Weights of a small GPT-style language model, trained from scratch on English Wikipedia: width 384, vocabulary 11113.
Each number is 128 + 32 x the weight over its row's rms, rounded and kept within 0 to 255. Layers, rows and columns count from 0. The size above them is the row's rms in percent of the matrix's.

# layer 12 attention output (transposed), 384x384, rms 0.196, rows 108-127, columns 64-127
size [ 94  93  93  89  93  93  95  97  91  94  96  92  94  94  92  91  95  91  94  95]
[[ 97 151 143 127 128 162 108 164 100 120  92  73 157 164 120  93 110 173  89  73 106 150 103 112  91 122  97 148 110 152 123 133 163  76 108 141 136 161 141 100 137 101 129 157 164 129 136  93 125  88 128  98 175 136  78 136 166 103 158 100 114 123 181 147]
 [126 112 108 185 140 128 121 147 121 136 114 148 131  96 105 168 125 101 174 123 135 105  95  84  93 124 109 171  70  59 155 144 160 157 133 132 136  90 153 106 153 156 167 106 156 132 138 133 156 156 127 154 103 152 173  87 104 169 142 184 101 157 131 177]
 [135 102 117 140 118 121  85 103 157 108 123  99 145 165 108 156  94 142  81 103  78 111 100 192 131 157 114 128 114  99  79  84 170 135  28 151 125 133  86 122 174 119 129  94 124  82  99 134 121  43 146 128 141 124 125 140 115 152 105 121 165 135 107 142]
 [135 141 189  88 196  66 136  99 116 160 115 118 123 151 136 130 116  39 179 123  91 154 124 177 107 128 114 134 145 175 140 106  63  88 151 156 125 129 121 181 162 145 168 166 145 138  78 133 135 188 104 145 136 141 147 157 146 144 129 138 111 225 136 177]
 [144 142  90 114 163 113 171  80 147 121 114 122  94 119  94 202 112 144 158 142 137 135 145 127  95  96 152 101 133 101 115 114  86 160 123 159 126 147 153 126 119 108 161 171 134 126  84  97 131 140  79 127 131 121  91 104  56 130  97 144  98 114 152 150]
 [ 82 100  99 119 138 110 120 149 137 194 116 106 112 170 122 146  80 102  92 113 134 159 123 173  61  61 151 139 161 150  98 140 127  60 126 104 139 135  87 135 100 150 122 135 150 108 103  89 115 218 151 152 121 170  86  94 147 136 111 104  76 135 177 131]
 [149 106 134 138 123 157 140 114 107 112 127 180 169 113  98 167  75 205 113 110  93 114  47 146 169 115 158  97 170 101 138  69 154 155  85 134 122 183 118 178 158 151  76  79 122 146 163 140 151 135  54 161 127  96 118 129 166 167 132  74  78 139 146 182]
 [119 139 121 140 153 139 178 179 109 174 132 149 126 107 174 126 160 138 187 160  94 160 127  98 150 111  93 126 119  69 178  79 113  98 154  91 118 166 125 108 112 113 176 111  75 109 142 144 151 126 145 139 143 159 155 124  69 132 143  86  98 111 157  56]
 [ 92  81 163  64 137 144  70 113 153 106 129 106 106  98  80 107 102 126 116 140 138 158 172 107 118 139 114 107 113 140 197  54 120  82 101 156 111  74 108 173 134 175 112  90 171  69  78 101 143 126  87 107 133 117 182 115 115 109 123 147 108 174 122  60]
 [170 153 133  79 160 155 140  95 115 138 115 127 141 168 131 183 147 134 184 132 107 122  96 126  98 121  91  92 105  39 109 182 121 141 104 126 142 149  80 171 158 132 108  74 161 190 173  37 146 156  92  94 157 120 119 112 106 156  67 100 103 129 102 143]
 [120 118 185 104 115 156 212 112 118 126 103 136 141 205 160 140 120  90 142 105 109  80  45 141  96 149  73 136 133 139 107 127 140 163 113  97 136 143 120  53 129 132 140 185 164 108 138 164 149 136 102 146 112 132 125 116 104  24 177 164 150 143 140 148]
 [158  79 141  90 131 127 129 138 161 103 173 129  75 100 161 162  72 144 124 159 168 181  99 180 122 133  80 103 112 133  95 127 107 143 111 155 126 109 111  60 141 145 151 106 122  90 171 143 127  30 156 155  80 177 182 151 146 109 135 115 129 120  84 101]
 [112 128 166 135 148  72 132 138 135 104 172 115 173 101 126  86 109 126  77  67 161 121 135 157 172  61 121 133 162 135 111 135 167 120 136 130 142  87  97  91 141 153 162 154  80 110 190 155 159  95 145  74 183 147 104 135  80 175 182  73  99 145 144 159]
 [ 82 111  88 190 118 180 188 159  76 106  90 125 132 123 186  73 153 161 119 199 132 149 152 144 119 128 103 101 141 166 148 130 154 158 176 155 151 140 114 138 107  95 132 152 151 110 142  71 189 132 120 171 144 131 147 148 167 125 110 117  31 158  97 121]
 [147 143 160 194 170 141  76  66 204 147 114 171 129  88  90 163 128 157 123  99 115 132 137  94 135 146  91 145 106 130 107 184  96 131 100  79 140 123 151 113 130 123 139 113 129 105 184 142 156 144 111  87 151 129 152  83 148 130 110 103 165  97 112 161]
 [106 174  89 156 162  89 129 162 132 108 194 141 147  80  71 119 147  84 161 116 115  92  96 113 143  89 100 159  90 172 133 133  96 132 159 153 121 146 147 175 186 156 134 143 165 100 177 112 130  48 143  87 140 117 119 116 166 152 173 125  98 119 123 102]
 [142 136 123 175 131 136 112 172  99 183 109 157 162  93  73 134 145 140 137 146 122  99 144  72 122 112  96  99 139 150  98  71 119 172  76 132 171 104 149 103 174 157 192 147 107 119 166 120 145 199 178 158 116  73 114 153 130 113 145 132 192 114 100 155]
 [100 130 116 168 192  68 180 127 128 103 132 128 126 152 129 140 149 137 161 159  73 121 156  96 121  74 112 123  71 102 133 172 161 117 148 168 100 107  90 123 153 121 193 153 165 137 152 126 169 171  99 196 153 144 137 109 140  83  82 103 142  95 127 115]
 [165 148 105 110 132 143 147 138 100 157 115  95  78 115 149 133 109 121 136 129 117  99 106 150  79 130 150 123  88 181 118  79 114 121 155  85  96 150  87 163 170  59 111 121  94  95 152 125 207 111 131 132 129 126  79 103 122 119 143 205 130 119 163 143]
 [ 99 146 167  88 124 166  87 101 149 158 112 140 167 124 146 101  53  57  96 146 136 134 142 119  80 130 146 144 135 157 123 125 106 135  91 155 130  90 226 125 135 138 100 148 187 113  51 152 142 108 147 138 102 165 179  85 150 129 173 168 150 140 113  96]]
# layer 12 attention value, 384x384, rms 0.113, rows 109-127, columns 64-127
size [ 95  91  91  93  93  96 100  93  94  94  94  98  95  92  94  98  92  90  94]
[[ 80 154 137 178  93 136 117 163  95  84 125 111 197 153 110  94 127 106 133 132 125 151 130 144 114 164 141 105 126 141 112 135 136 156  93  58 102 103 134 156 108  94  90 120 139 141 109 101  92 208 190 167 101 102 169 100 119  77 218  83 159 149 111 142]
 [145 113  75  96  99 116 179 111 147  92 149  92 136 190  96  57  77 156 165 106 152 142 152 133 115 123 157 138 120 169 150  98 145 105 124 178 183 104 139 140 129 154 156  82 129 202 124  99 175 142  81 117 107 197 107 105 101 169 136 116 114 110 140 125]
 [134 101 172 117 101 113 113 124 135 156 152 102 139 153 143  93 156  84  78  93 155 102 175 136 133 127  75 121  74 168 132  97 167 144  95  67 138 103  92  98 163 146  86 153 107 144 111 147 109  77 146 153 125 154 121 182 130 151 111 126 167 155 142 147]
 [101 122 104 174 124 108 169 113 138 110 174 173 116 157 179 149 150 173 125  64  89 105  84 181  74 168 139 109 128 125 134 167 107 106  76  96  76  76 125 121 135 126 128 105  80 122 195 112 123 117 171 149 109 120 161 117 154 137  78 169 145 143 102  87]
 [ 79 122 143 113 141 153 141 116 144  94 142 143 126 200 152 158 100 142 106  90  97 181 113 101 154 140 125 108  96 143 130 114 151 119 123 145 140 138 132 104 139 164 139  90 159 117  94 110 140 152  83 156 145 101 122 116 153 113 161 215 114  86  94 137]
 [ 96  98  96 103 189  60 111 136 166 205  94 178 174  99 143  98 205 134 108 195 136 128 153 101  77 120 130 105 111  99 123 163  98 127 171 120 197  91 198 149 145 109  76 106 103  99 106 108 136  93 151 129 160  53 133 132 123 117 119  77 151  71 131  92]
 [ 72  89 170 132 157 210 141  94 117 164 144 128 147 142 152 125 103  51 124 124 141 113 162 114 126 151  45 164  88 154  64 137 117 140 128 149 146 111 130 103 146  97 155 151 135 129 135 127 137 146  86 208 119 123  62  95 109  96 167 149 125 148 151 143]
 [137 122 130 125  82  68 156 139 119  95 147 164 119  91  99 136 127 159  90  85 119 140 117 119 137 111 182 135 113 100 110 149 170 112 134 109 146 148 103 137 105 134 192 149 170 135 133 116 153  94 127 150  98 110  91 128 169  77 126 160 122  98 207 108]
 [149 101 110 108 145 156 158 147 101 123  88  99 129 109 112 104 156  80 133 178 130 149 138  85 235 173  98  77 105 100  91 102 151 169 124 126 120 126 176 109 146 180 136 133 136 101 187 164  90 123 118  97 118 171 182 197 100 118 159  87 107 165 114  91]
 [ 94 120 102 119 114 114  67 147 135 130 174  96 110 126 205 153 144  85 116  97 108 210 145 153 117 164 106 141 149 132  84 151 149 147 166 132  82 144 105 122 166 159 126  86 116 124 103 126  72 128 130  96 111 145 100 104 130 158 172 138 126 149 144 169]
 [145 107 128 181 154 152 114  95 152  48 167 125 153 140 101 140 108 103 135 124 171  76  99 141 142 106  86 223 165 142  67 110 105  98 110 119  76 162 193 178 196  82 121  87 134 190 121 131 190 135 132 109 105  88  44  77 131 176 104 123  80 127 102  83]
 [ 85 129 141 134 158 142 169 160 123 141 118  90 143 110 138  94 131 103  90 101 116  36 169 142 107 142 139 141 122 124  84 140  74  65  96 147 141 111  72 163 121  76 102 117  86 160 151 187  92 152 106 216 115 121  74 132 122 151  80 152 101  91 128  85]
 [ 97 170 138 152 126 140 131 124 143 110 156 122 133  93  58 138 122 103 124 145 101 108 134  94  98 180 133  74 134  78 146 106 124 194  76 142 159 144 138 136  95 121 153 149 124 129 141 131  60 161  97 112  76 102  90  85 162 129 144 144 131  97 104  76]
 [133 131  82 102  46 173  87 105 113 168 164  72 124 118 114 133  84  95 159 122 123 116 155 186 104 191 117 200 142 100  95  83  95 167 221 100  98 157 138 123  56 136 165  95 171 145 115 118 167  94 179 113  89 141 117  86 137 196 157 154 124 150 117 109]
 [123 137 120 144  61 136 186 120  80 131  79  86 110 111 149 125 184 158 146 107 126  78 161 156  38 172 177 120 168 149 112 143 138 171 113  85 151 110 119 100 113 123 135  91 145  89 115 103 162 122 157 123 159 113  82 116 115 121  73 172 173  99  95 112]
 [140 135 163 124  90 107 153 150  98 141 154 126 199  92 119 152 141 112 101  98 134 149 103 117 143 112  94  81 133 128 139  56 107 100 144 165 138 118 184 171 108 158 157 136  82  77 131 121 156 121  83  85 180  97 143 195 173 121 163 132 145 126 173 139]
 [139 162 135  61 113 131 135 128 166 120 159 102 186 131 102  91  93 164 126 164 116  99 151 121 190 114 136 155 132 100 130  90 151 136  88 104 128  80  89 183  89 114  25 172 141  61 138 120 127 111 165 138 186 122 143 142 145 135 151 142 162 131  99 118]
 [ 73  96 165 198 116 159  74 171 107 125 100 184  66 121 116 132 129 192  90 146 162 189 107 155 145 250 179 136 175 139 184 132 120 125 141 180 144 123  90 106 100 137 162 132 123 130  70 169 154 158 159 130 109 124 140 155 132 154 130 138  72  75 128 125]
 [126  90 142 113 148  86  91 136  95 112  68  53  84 142 127 133 143 125  94 151 197  87 103 132 168  76  62 129  81 110 155 136 190  97 104 114 167  98 113 123 119 175 118  94 119 140  94 141 138  99 139 136 149 106 110 113 115  73 125 141 136 100 112 179]]
# layer 12 attention query, 384x384, rms 0.079, rows 128-160, columns 64-127
size [ 58  60  59  54  54  61  58  58  58  58  58  62  62  59  61  59  61  59  63  60  60  60  61  61  66  65  64  61  67  60  65  63  71]
[[120 120  65 128 110 181 119 223 125 103 110  92  88 115 153  89 138 158 153 136 134 185 105  89 125 121 127 157  84  94 123 163 170  90 115 110 144 115 112 127  99 154 127 119 111 139 138 158  87 141  90  54 150 180 113 129  65 127 130 122 123 117 147 109]
 [147 158 182 130  81  55  88 132  97  72  93 155 111 142  92 148 146  96 158  88 116 105 134  93 122 126  94  91 176 143 106 133 119  55  85 125 166 139 141 173 127 132 111 135 120  83 147 176 172 129  99 125 100 117 139 105 131 159 215 105  81 118 105 158]
 [132 164 195 183  83 185 202  56  91 124  80 108 108 159 108 148 140 105 199 153  95 134 130 150 122 108 140 102  73 128 133 138 112  98 122 110 128 197  97 127 201  74 114 136 110 141 141 165 151 105 115 114 149 157  70 103 132 137 151 113  97 172 127 140]
 [137 142  89 105 122 173 137 109 109 139 156 167  74 155 148 118  95 173 132 152 153  99 106  97 160 160 112 116 167 119 121 138 213 118  93 158  80 164 119 135 116  97 115 121  80 168 175 115 105 105 121 187 114 165 126 167 121 122 177 124  30 156 195 104]
 [103  55 121 179 159  93  90 129 123 135 171 160 141 160  97 101  96 149 119 110 129  63 114 122  59 157  81 141 101 129 105 130 116 159 124 149 110 164 185 183 119 122 127 144 106 129  70  66 154 101  81 156  37 105 182 152 173 134 163 122 105 148 112  93]
 [135 111 131 114 143 130 110 140 170 158 153 152 132 135 143 178  89  88 150 128 102  67 140 186  69 138 164 102 113 131 167 116 133  70 131 113 176 136 193  99  62 127 154 140 105 150  67  87 150 133 133 138 150  91 122 155 124 158 176 127 106 174 122 131]
 [102 191 127 106 160 121  62  75 142 140 127  74 126  95 117 110 130 132 128 136 133 110 187 157  52  70 136 222 115 114  84 127  90 126 121 126 112 117 132 139 112  94 107 153 149 162  77 128  50 127 107 132  87 131  71 179 121 121 152  91 161 122  97 140]
 [137 161 160 129  80 193 164 158 110 158 105  91 177 147 126 157 171 178 125 170  67 144 126 118 165 177  97 171  99 148 160 137  86  98  89  73 110  82 124 110 123 122 109 135 206  71 140 151  95 128 148  56 130 108  87 106 153 136 113 174 134 159 126 182]
 [128  72  92 143 185 150 113 125 145 155 172 101 129 110  96 134  78 133 166 127 100 108 138 175 142 110 108 165 163 121  90  84 143 112  86 105  83 116  59 121 124 146 107 139 134 146 151 200 116 160 128 156 144 141 106 142 126 170 102 162 141 130 115 119]
 [175 123 129 180 101 127 153 110 109 106 129 156 111  87 126  95 152 126 146 179  13 137 153 159 163  68  65 108 191 151  50 114  76 109 110 165 149 117  92  99 158 125 112 136  96 131 109 100 155  81 133 154 127 106 172 219 142 153 115 130 111 133 131 154]
 [159 136 173 138 134 139 154  65 128 157  65 148 117  93 120  76 113 135  98 105 143 170 134 151 124 157 167 118 103 142  88 160 100 199 106 142 166 177 126 133  93 131 187 161  60 101 131 123 124 141  69 110 125 100  89 142 101  88 102 151  94 104 212 145]
 [145 152 200 128 140 112 132 161  51 115 107  60 113 140 159 139 133 104 105 107 176 141 152  93 131  92  91 131 119 155 137 219 149  85 168 111 108 116 136 148 141 195 155 151 187 154  87 127 144 125 214 168 134 135 123 131 167  93 157 153 140  86 149 111]
 [145 156 134 167 155  97 113 212  95 150  97 143  79  93 171 126 166 147 106 100  83  98  96 103  65 121 131 100 129  86 121 124 164 159 134 149 109  98 180 148 171 131 136 107 135 119 168 136  94 148 168 122 156 177 156 156 105 119 138 132 172  83  93  92]
 [112 196  88 137 100 113 120 180 132 124 168 148 113  99 120  79  80  97  83 152 119 108 146 200 107 102  84 111 182 117 140 127 104 160 192 172 144  71  72 155 163 136 104  75 140  82  93 101 138 166  86 128 115 162 189 123 124 110  87  58 146 122 134  97]
 [213  89 141 156 151 107 111 177 112 104 126 134 129 206 141 139 101 105  54 136 138  88 154 148  67 136 201 115 105 173 152 108 160 160 131 122 119  96 160  66 173 121 168 145 147 128 161 162 111 116 117  86 131 168 177 114 123 190 202 118 129 160 115  88]
 [119 137 125 162 106  96 122 181 125 121  69 190 154 181 141 165 163 127 148 178  56 100 141 104  95 130 178 124 192 137 131 112 115 124 106 146 129 110 116  97 106 109  99  81 132 111  74 133 130 161 133 145 103 131 192 165  87 104 200 139 128 178 126 178]
 [157 113 123  84 163 127 154 132 121  97 159 115 103 159 137  81 164 114 123 143  83 157 131 119 159 170 143 130 144 108 106 169 118 118 104 152 139 136 137 136 114 100 127 124 143  98 151 137 202 130 204 118 199 171 120 116 196 137 111 171 103 150 167  58]
 [161 110 140 137 121 112 168 120 200 140 132 132  99 146 129 132  80 132 183 127 160  74  89  93 153 138 134 108  92 113 128  81 180 156 136 158 114 101  98  99  60 173 157 178  81 124 208 132 105 148 128 138 111  93  63 189 174  95 131  88 152 107 135 151]
 [ 67 142  95  64 104 171 126 125 101 134 108 124 116  48  80 165  87 112 136 173 180  80 152  96 169 130  90 130 130 118 106  49 146 121 108 127 154 102 116  86 124 132 144 119 142 127 111  73  90  56  51 125 119  98  99 173 119 122 100 129 118  77 150 128]
 [135 202 128 117 180 139 133 180 121 205 115 115 130 165 125  99 117 160  39 141 104 151 148 137 115 200  91 115  83 116 112 169  87 127 150 136 126  85 122 183 133 116 142 141 148 118 139 143 164 112 114 117 137 124  48 115 123 141 103 134 127 130 145  98]
 [128 175 117 135 175 141 102 142 133 110 119 157 131 147 134 155 116 114 166  78  92 127 152  98 153 216 144 181  82  96 137  61 107  97 168 137 108 150 186 130  71 120  85 137 119 127  84 115  71  91 125 132  78 164 138 164 112 147 173 119 134 116 115  92]
 [ 95 133 152 113 144  78 105 189 131 125 166 136 158  64 105 202  89 147 120 111 170  76 141 170 184 151 151 119 195 162 108 117  96 102  86 108 142  89 139 117  77 175 132  82  59 122 146 176 140 183  99 140 119  93 142 195 140 107 102 146 120 111 160 160]
 [166 141  77  88 118 164 116 101 158  90  63 154 145 120 113 143 122 115 154 127 144  91 139 193 138 173  96  93 110 193 117  55  64 136 179 138 177 116 116 166  94 154  98  82 107 111 130 125 149  98  86  96 135 138 175 129 149 136 104 116 102 100 135 119]
 [ 99 180 143 151 149  77 128  99 127 162 160 143 108 175 112  94 114 145 111 107  82 156 147 170 105 132  89 115 138 171 150 187 153  86 109  71  98  90  60 108 116 100 158 129 182 112 142 122 137 141 127  89 155  93 151 107 147 150  93 167 142 129 156 128]
 [ 89 177 113 157 121 144 102 130  66 158  76 112 122  88 129 144 146 129 163 118 147 100 134 132 136 143 124 182 104 108 115  13 158 140 149 133 135 151 132  81 167 144 142 174 186 210 111 146 122 111 110 173 157  88 116 122  64 172 103 135 153  75 103 144]
 [ 79 129 134  84 167 136 132 112 111  81 119 127 113 103  70 118 184  78  80 117 109  74 152 148 108 165 158 177 128 133  98  67 114 132 119 135 109 163 122 113 113 105  88 104 164 124 101 150 133 162  80 136  86 148 153 160 141 136 153 118  92  71 195 161]
 [ 77 166 170 144 120 127 114  96 118 202 132 162 151  55 117  81 136 160 149  68 137 146 138 126  98  75  89 116 113  95 143 110 135 156 138 154 168  87 132 116  96 125 192  71  98 161 138  85 124 173 137  67  88  90 137 142 128 138 169 133 119 144 168 160]
 [184 134 106 167  76 142 159 198  55 126 151 163 118 138 174  47 100 162 111 113  83 137 161 116 128 102 146 128 146  94 171 163 200 121 119 110 117  92  72 132 121  80 145 124 107 137 204  87 161 124 180 120  98 138  47 109  85  73 122 114 117  96 117 156]
 [ 81 127  99 121 110 169 141 105 218 188 123  88 122 105 106 213 162 117 158 143 169  98  29  61 117 162 122 145 137 129 143 106 119 196 121 126 130 107 138 104 118 117 169  64 153 131  99 140  85 155  94 161 158 141 136 156 166 142 103  75  95  85 157 134]
 [110 192 182 173 104 162 126 138 104 131 107 154 148 144 107 137 113 155  89  86 148 110 113 143 163 177 118 106 125 130  98 127  79  96 163  98 117 146 117 136  50 137 132 116 191 104 114 125 188 105 138  70  37 120 119 129 184 129 142 131 104  68 157 152]
 [134 122 160 149 118 153 144 179  89 147 120 154 114 158 128 104  98 130 120 145 134  83 167  76 134 153 102 123  92 141 113 101  84 159 198 189 109 104 126 154  99  86 154  81 116 234 151 162 122 137 180 113 111 113 146 171 124 195 125 107  91 134 146 177]
 [163 125 102 135 121  71 162 163 188 129 145 147 127 131 113  84 144 165 177  61 137 133 107 133 132 155 128 122 152 153 104 137  87 117 200 175 102 163 175  96  68 171 131 132  90 101  75  91 171 123  93 118 140  81 104 136  80 115 107 193 125 113 149 186]
 [ 91 128 111 126 127 166 146 126 134 109  87 154 117 117  89 153  74 140 144 121 140 115 106 129 169 150 174  87  82 108  90  70  78 151 150 102 115 115 152 123 119 142 112 128 119 137  83 152 169 103 170  84  75 157 139 117 122 170 126  84 121 171 126 139]]
# layer 12 attention key, 384x384, rms 0.0822, rows 128-160, columns 64-127
size [ 58  55  55  55  55  54  58  56  55  61  62  56  58  54  56  62  57  57  59  57  61  54  59  55  65  64  61  59  60  63  65  56  71]
[[128 152 128 114 107 139 121 109 181 139 179 154 104 176 162 127 132 121 145 135  96 120 132  96 153 173 127 119 179 134 117  94 198 106  96 138 157 101 150 143 125  61 121  64 128 126 121 100 158 127 105 171 167  83 151 109 167 102  80 133 134 116 121 142]
 [152 103 109  74  82 121  48 104  77 186 163 100  91 110 167 148 154 128  45 137 158 185 114 144 169  82 126 171 100 146 157  93 117 130 107 117 121 129  60  96 146 141 103  51 150 122 142 101 149  95 125 210 106  92 155 185 100  35 161 129 118 116 126 121]
 [172 131 100  76 140 118 116  79 119  84 139 194 174 126 129  73  77 120 134  84  72 110 160 118 101 149 103  86 135 128 116  58 176 147 159 191 152 160 106 127 101 106 162 123 140 119 138 114 119 117 151 169 134 107 116 171 121 153 156  98 142 126 142 107]
 [122 119 198 138 108  85 111 155 122 118 121  93  83  84 137 134  81 137 166 131  71 143 114 178 125  91 189 164 105  90 167 148  98 157 107  88 135 155 139 116 139 145 162 148 155  93 118  84  88 166 172  73 159  80  98  82 209  98 146 118 175 135 108 187]
 [131 178 161 123 123 112 117 129 220 138 126  93 123 152 160 123 111 177 112 110  89 131 108 161 183 128  86  96 145 115 202 131 146 104 143 101 188 129  95  91  87 167 114  61 117 165  99 109 150 179 128 100 158 150  99 156  93  63 172 195 164 137 170  79]
 [112 131 130  91  94  44 166  99  82 138 102 121  87 114 165  30 153 150  80 129 144 148 116 123 162 129 152 143 155 125 113  89 122  95 123 160 122  97 119 137 174 164 177 156 112 115 187 174 125 134 133 152  81 129 167 159 158  91  74 128  92 134 146  98]
 [ 36  53 152  91 151  82 133  72 186 164 151 101 153 157 147 150 142 130 109  83 109 202 125  95 124 133 146  79 122 152  69 172 108 166  93  79 138 113 129 127 148 188 176 101 110 119 159  86 144 112 173 126 145 134 200 107 113 194 112 174 147 175 103 176]
 [ 93  98 105 105 156 112 103  77 113  88 137 113  95 105 161 135 108  65 160  65 146  88 107 174 129 170  79 100  93  89 109 159  79 108  97 149 179 114  48 114 118 118 123  85 113 126 108 151  98 196 114 146 114 173 247 108 145 135  59 103 161  83 129 138]
 [ 96 171 116 147 157 133  95 145 168 109 135 107  82 132 122 124 198 126 135 120 154 140 120 145 126 172 154 112 130 141 148 174 101 108 137 123 141 193 142 116 182 137  87 103  70 138 140  94 129 103 153 161 127 151 108 114 132 123  99 126 100 104 187 183]
 [ 55 114 100  92 157 113  57 112 145 143 133 137 131 165 151 152  87  75 117 102 197 126 147 119  18 123 171 116  46 115 152  80 148  80 117 116  84 122 114 116 123 103  89 161 176  82 154 105 141 142  79  60 122 123 126 129 110 143  64 142 225 161 104 122]
 [122  87  84  91 150 122  96 149 157 157 177 138 124 147 128 152 180 179 152 161  78 120  96 177 161 131 150  75 126 119 127 122 158 100 167 112 170 151 146 137 187  84  94  73 175 181 119 107 139  57 153 149 158 145 150 132 190 128 166 123 114 102  69  75]
 [ 87 153 103 114  77 132 119 159 167 155 115 152 159 123 118 112 140 161 119 166  22 119 103 154  99 124 140 101  78 110 175 111 147 156  72 110 144 150 146 161 145 112  89 142 106  72 166  81  76 124 139 111 117 156 163 175 130 113 161  92  82 186 132 138]
 [128 144 169  59 120 122 107 121 140  91 130 120 136 170 101 145 123 144  93 155 162 131 123 157 180 139 101  84 121 188 116 136 147 108  92 148 153 101  47 163 137 176  98 143 132 138 128 170 103  82 144 140  56  90 108  88 167 150 146 139  46 120 126 197]
 [136 125 136 132  86  87 160 101  86 164  60 122  32 161 153 150 171 154 148  72 132  81 141  72  91 146  96 113 114 181 109 128 123 123  78 135 173 157 117  59 105 147 118 158 123  89 156 190 116 112 172 112  97 172 143 169 133 153 124 139 133 168  78 180]
 [ 80 198  93  92 115 138 118 115 150 140 132 169 122  11 126 121 194 153  95 137  99 114 116 116 161 186 142 182 104  48 101 113  69 117 134 181 133 154  83 185 133 114  36 118 184 139 118 116 157 152 111 121 152 133 122 142 118  71 156 168  98 120 153 186]
 [113 165 119 111 128 130 150 114 129  89 110  80  69 120 122 147 136 165 105 138 186  80 118 110 186 161 145 107  80 128 177  99 143 110 139  69  96 137 114 123 160 149 193 109  92 140 217 104 103 128 102 150 144 130 131 119 138 125 104  92 105 169 160  82]
 [119 224 123 186 161 122 134 138  97 115  90 143 109 113 144 181 127 150 126 131 130  85 120 151 101 108 140 145 174 178 142  60 130 155 161 138 145 188 197 102 128 153  96 176  91 189 128 189 142 163  49 129 136 102 116 175 121  85  96  67 108 143 135 151]
 [161 131 112 112  77 189 108 119  97 153 136 184 101 142 125 142 210  82 114 116 127 188 121 115  68 140 101  80 143  74 109 128 104 105 124 155 121 146 111 126 146 123 134  93 168 101 138 150 111 133 134 102  86 164 172 101 156 146 186 138 101 130 103 137]
 [152 144 100 162 154 141 114 100 145 148 110 160 110 178 144 109 170 116 133 135 117 179 110 172 113 151 129 141 166 112 115 158 113 159 195 143 102 145  93 104 146  92 133 135 152  37 180 120 179 156 115 161  89 151 121 149 110 110 142 134 103 141 145  38]
 [ 99  96 152 106 116 113 160 175 144  97  90 186 151  82 132  93  98 144 124 102  95 149 108 107 161 129 135 130 176  80 122  94 118 161 110 148 119 121  76 132 110 164 130  85 115 187 123 127 102  82 107 152  97 138 216 123 175  88 150 119 127 132 110  98]
 [113 144 124 119 101 129 168 128  92 111 159  66 118 127 133 118 133  52 133 146 146 124 133  97  99 118  92 116 135 178 105  74 152 128  90  96 148  96 167 144 210 105 121 101  88  83 134  95 125  99 126 158 124 168  90  61 100 136 120 104  93 156 142  68]
 [135 161 144 155 106 122 107 122 134  90 156 106 105 164  72 167 160 157 103 118 112 194  95  72 115  94  82 167 126 131 118 123 150 144 216 144 144 126  78 111 148  97  89 113 180 177 118  65 115 118 152 135 178 152  79  77 127 117  97 148 158 113 158 113]
 [109 125 133 134 113 112 112 185 119 126 206 150 131 127 122 127 149 153 151 156 172 139  99 155 132 100  97 104 146 110 145 183  80 121  99 175 158 133 141 134 160  67 144 108  99 199 138  52 139 123  72 134 163  75 122  78 125 140 113 163 103 156 156 134]
 [142 149  85 162  70 104 115 123  99  69 160 156 176 106  98 162 106 121 113 116 133 158 159 104 212  70  91 100 102 127  67 171 104 106 124 155 146 103 118 164 151  66  56 161 133 183 140 129 121 113 117 126 142 162  80 111 148 107 124 142 125 161 132 174]
 [137 111 138 120 161 108 116 167 142 142 157 160 110 126 139  92 104 172 172 126 146 119 152 122  97 128 110 135 147 141 116 158 167 120 102 131 184 136 164  91  87 152 152  92  72  58 137 144 176 119 119 132 117 132 144 112 177 117 129 150 127 169 108 123]
 [102 123 138  83 148  92  92 156 112 179 129 190 157 154 123 106 141 194 174 115  85 152 169 139 211  85  72 139 150 134 134 146 107 161 103 183 222 101 141 138  79 152 105 110 148 156 103  41 138 101 101 137 114  76 105  68 117  93 168 119 130 105 143 106]
 [173 139 129 135 144  98 174 147 140  68 162 161 149 105 133 129 142 157 105 104 108 150 125 197 195  91 102  97 154 164 119 169  54 130 163 130 123 136 162 122  68  88 132 173 158 132 118  92 142 120  98 101 200 124 113  98 134 129 123 117 124  62  76  88]
 [109 104 115 139 142 157  94  80 147  85 168 102 123 111 110 118 144  95  85 156 153 173 119 117 158 108 174 144 124 120 133  94 116 123  97 142 119 114 184 107 150 143  57 139 188 151  85 106 159 182 159  27 135 139 196 161 184  98 150 146  96 130 154 164]
 [167 127 144 121 159  86 111  93  57 122 136 174 125 152 133 129 115 127 141 139 118 129 154 157 115 101 114 159 116 124  93 157 155 158  93 145 176 190  84 160  92 153 134  94 146 106  91 102 178  92 108 201 166  27  72  77 111 119 140 147 114 118  90 143]
 [157  35 125  75 107 109 120 136 118  97 138 118 116 118 119 152 138 143 201 112 107 133  86 169 139 108  69 141 123 182 123 177 140 129 117 151 145 157  99 144 156 129 151 131  90 149  78 123 113 171 124 187 149  92  95 150 118  87 120 136 121 122  84 128]
 [131 159  90 105 168 116 109 108 129 122 147 150 169 128 102  42 127 149 116 161 154 161  91 169  89  84 128 141 146 107  85 145 187 100  93 173 133 162  59 146 141 159  60 175 131 110 105  52  98 164 114 133 124  89  79 130 125  69 169 141 123  80 149  22]
 [140 135 159 129 127 128 143 102 118 116 152 185 178 183  90 173  93  59 155 105 141 123 131 137  93 127  97 113  94 169 102  86 147 107 135 144 141 151 152 136 171 121 117 135  62 110  49 113  87  81 142 133 148  89 110 189 108 124 153  74 150  76  99 163]
 [145 144 128 185 171 127 153 106 149 152 151 124 113 113 109 162 151 120  88 116 192 105 177 124 138 134 137 136 135 171 136 171 156 130  89 126 123 146  86 223 139  88 142 116 156  58 124  92 144 164 168 107 207 130  87 201 168 111 186 179 146 156 130  92]]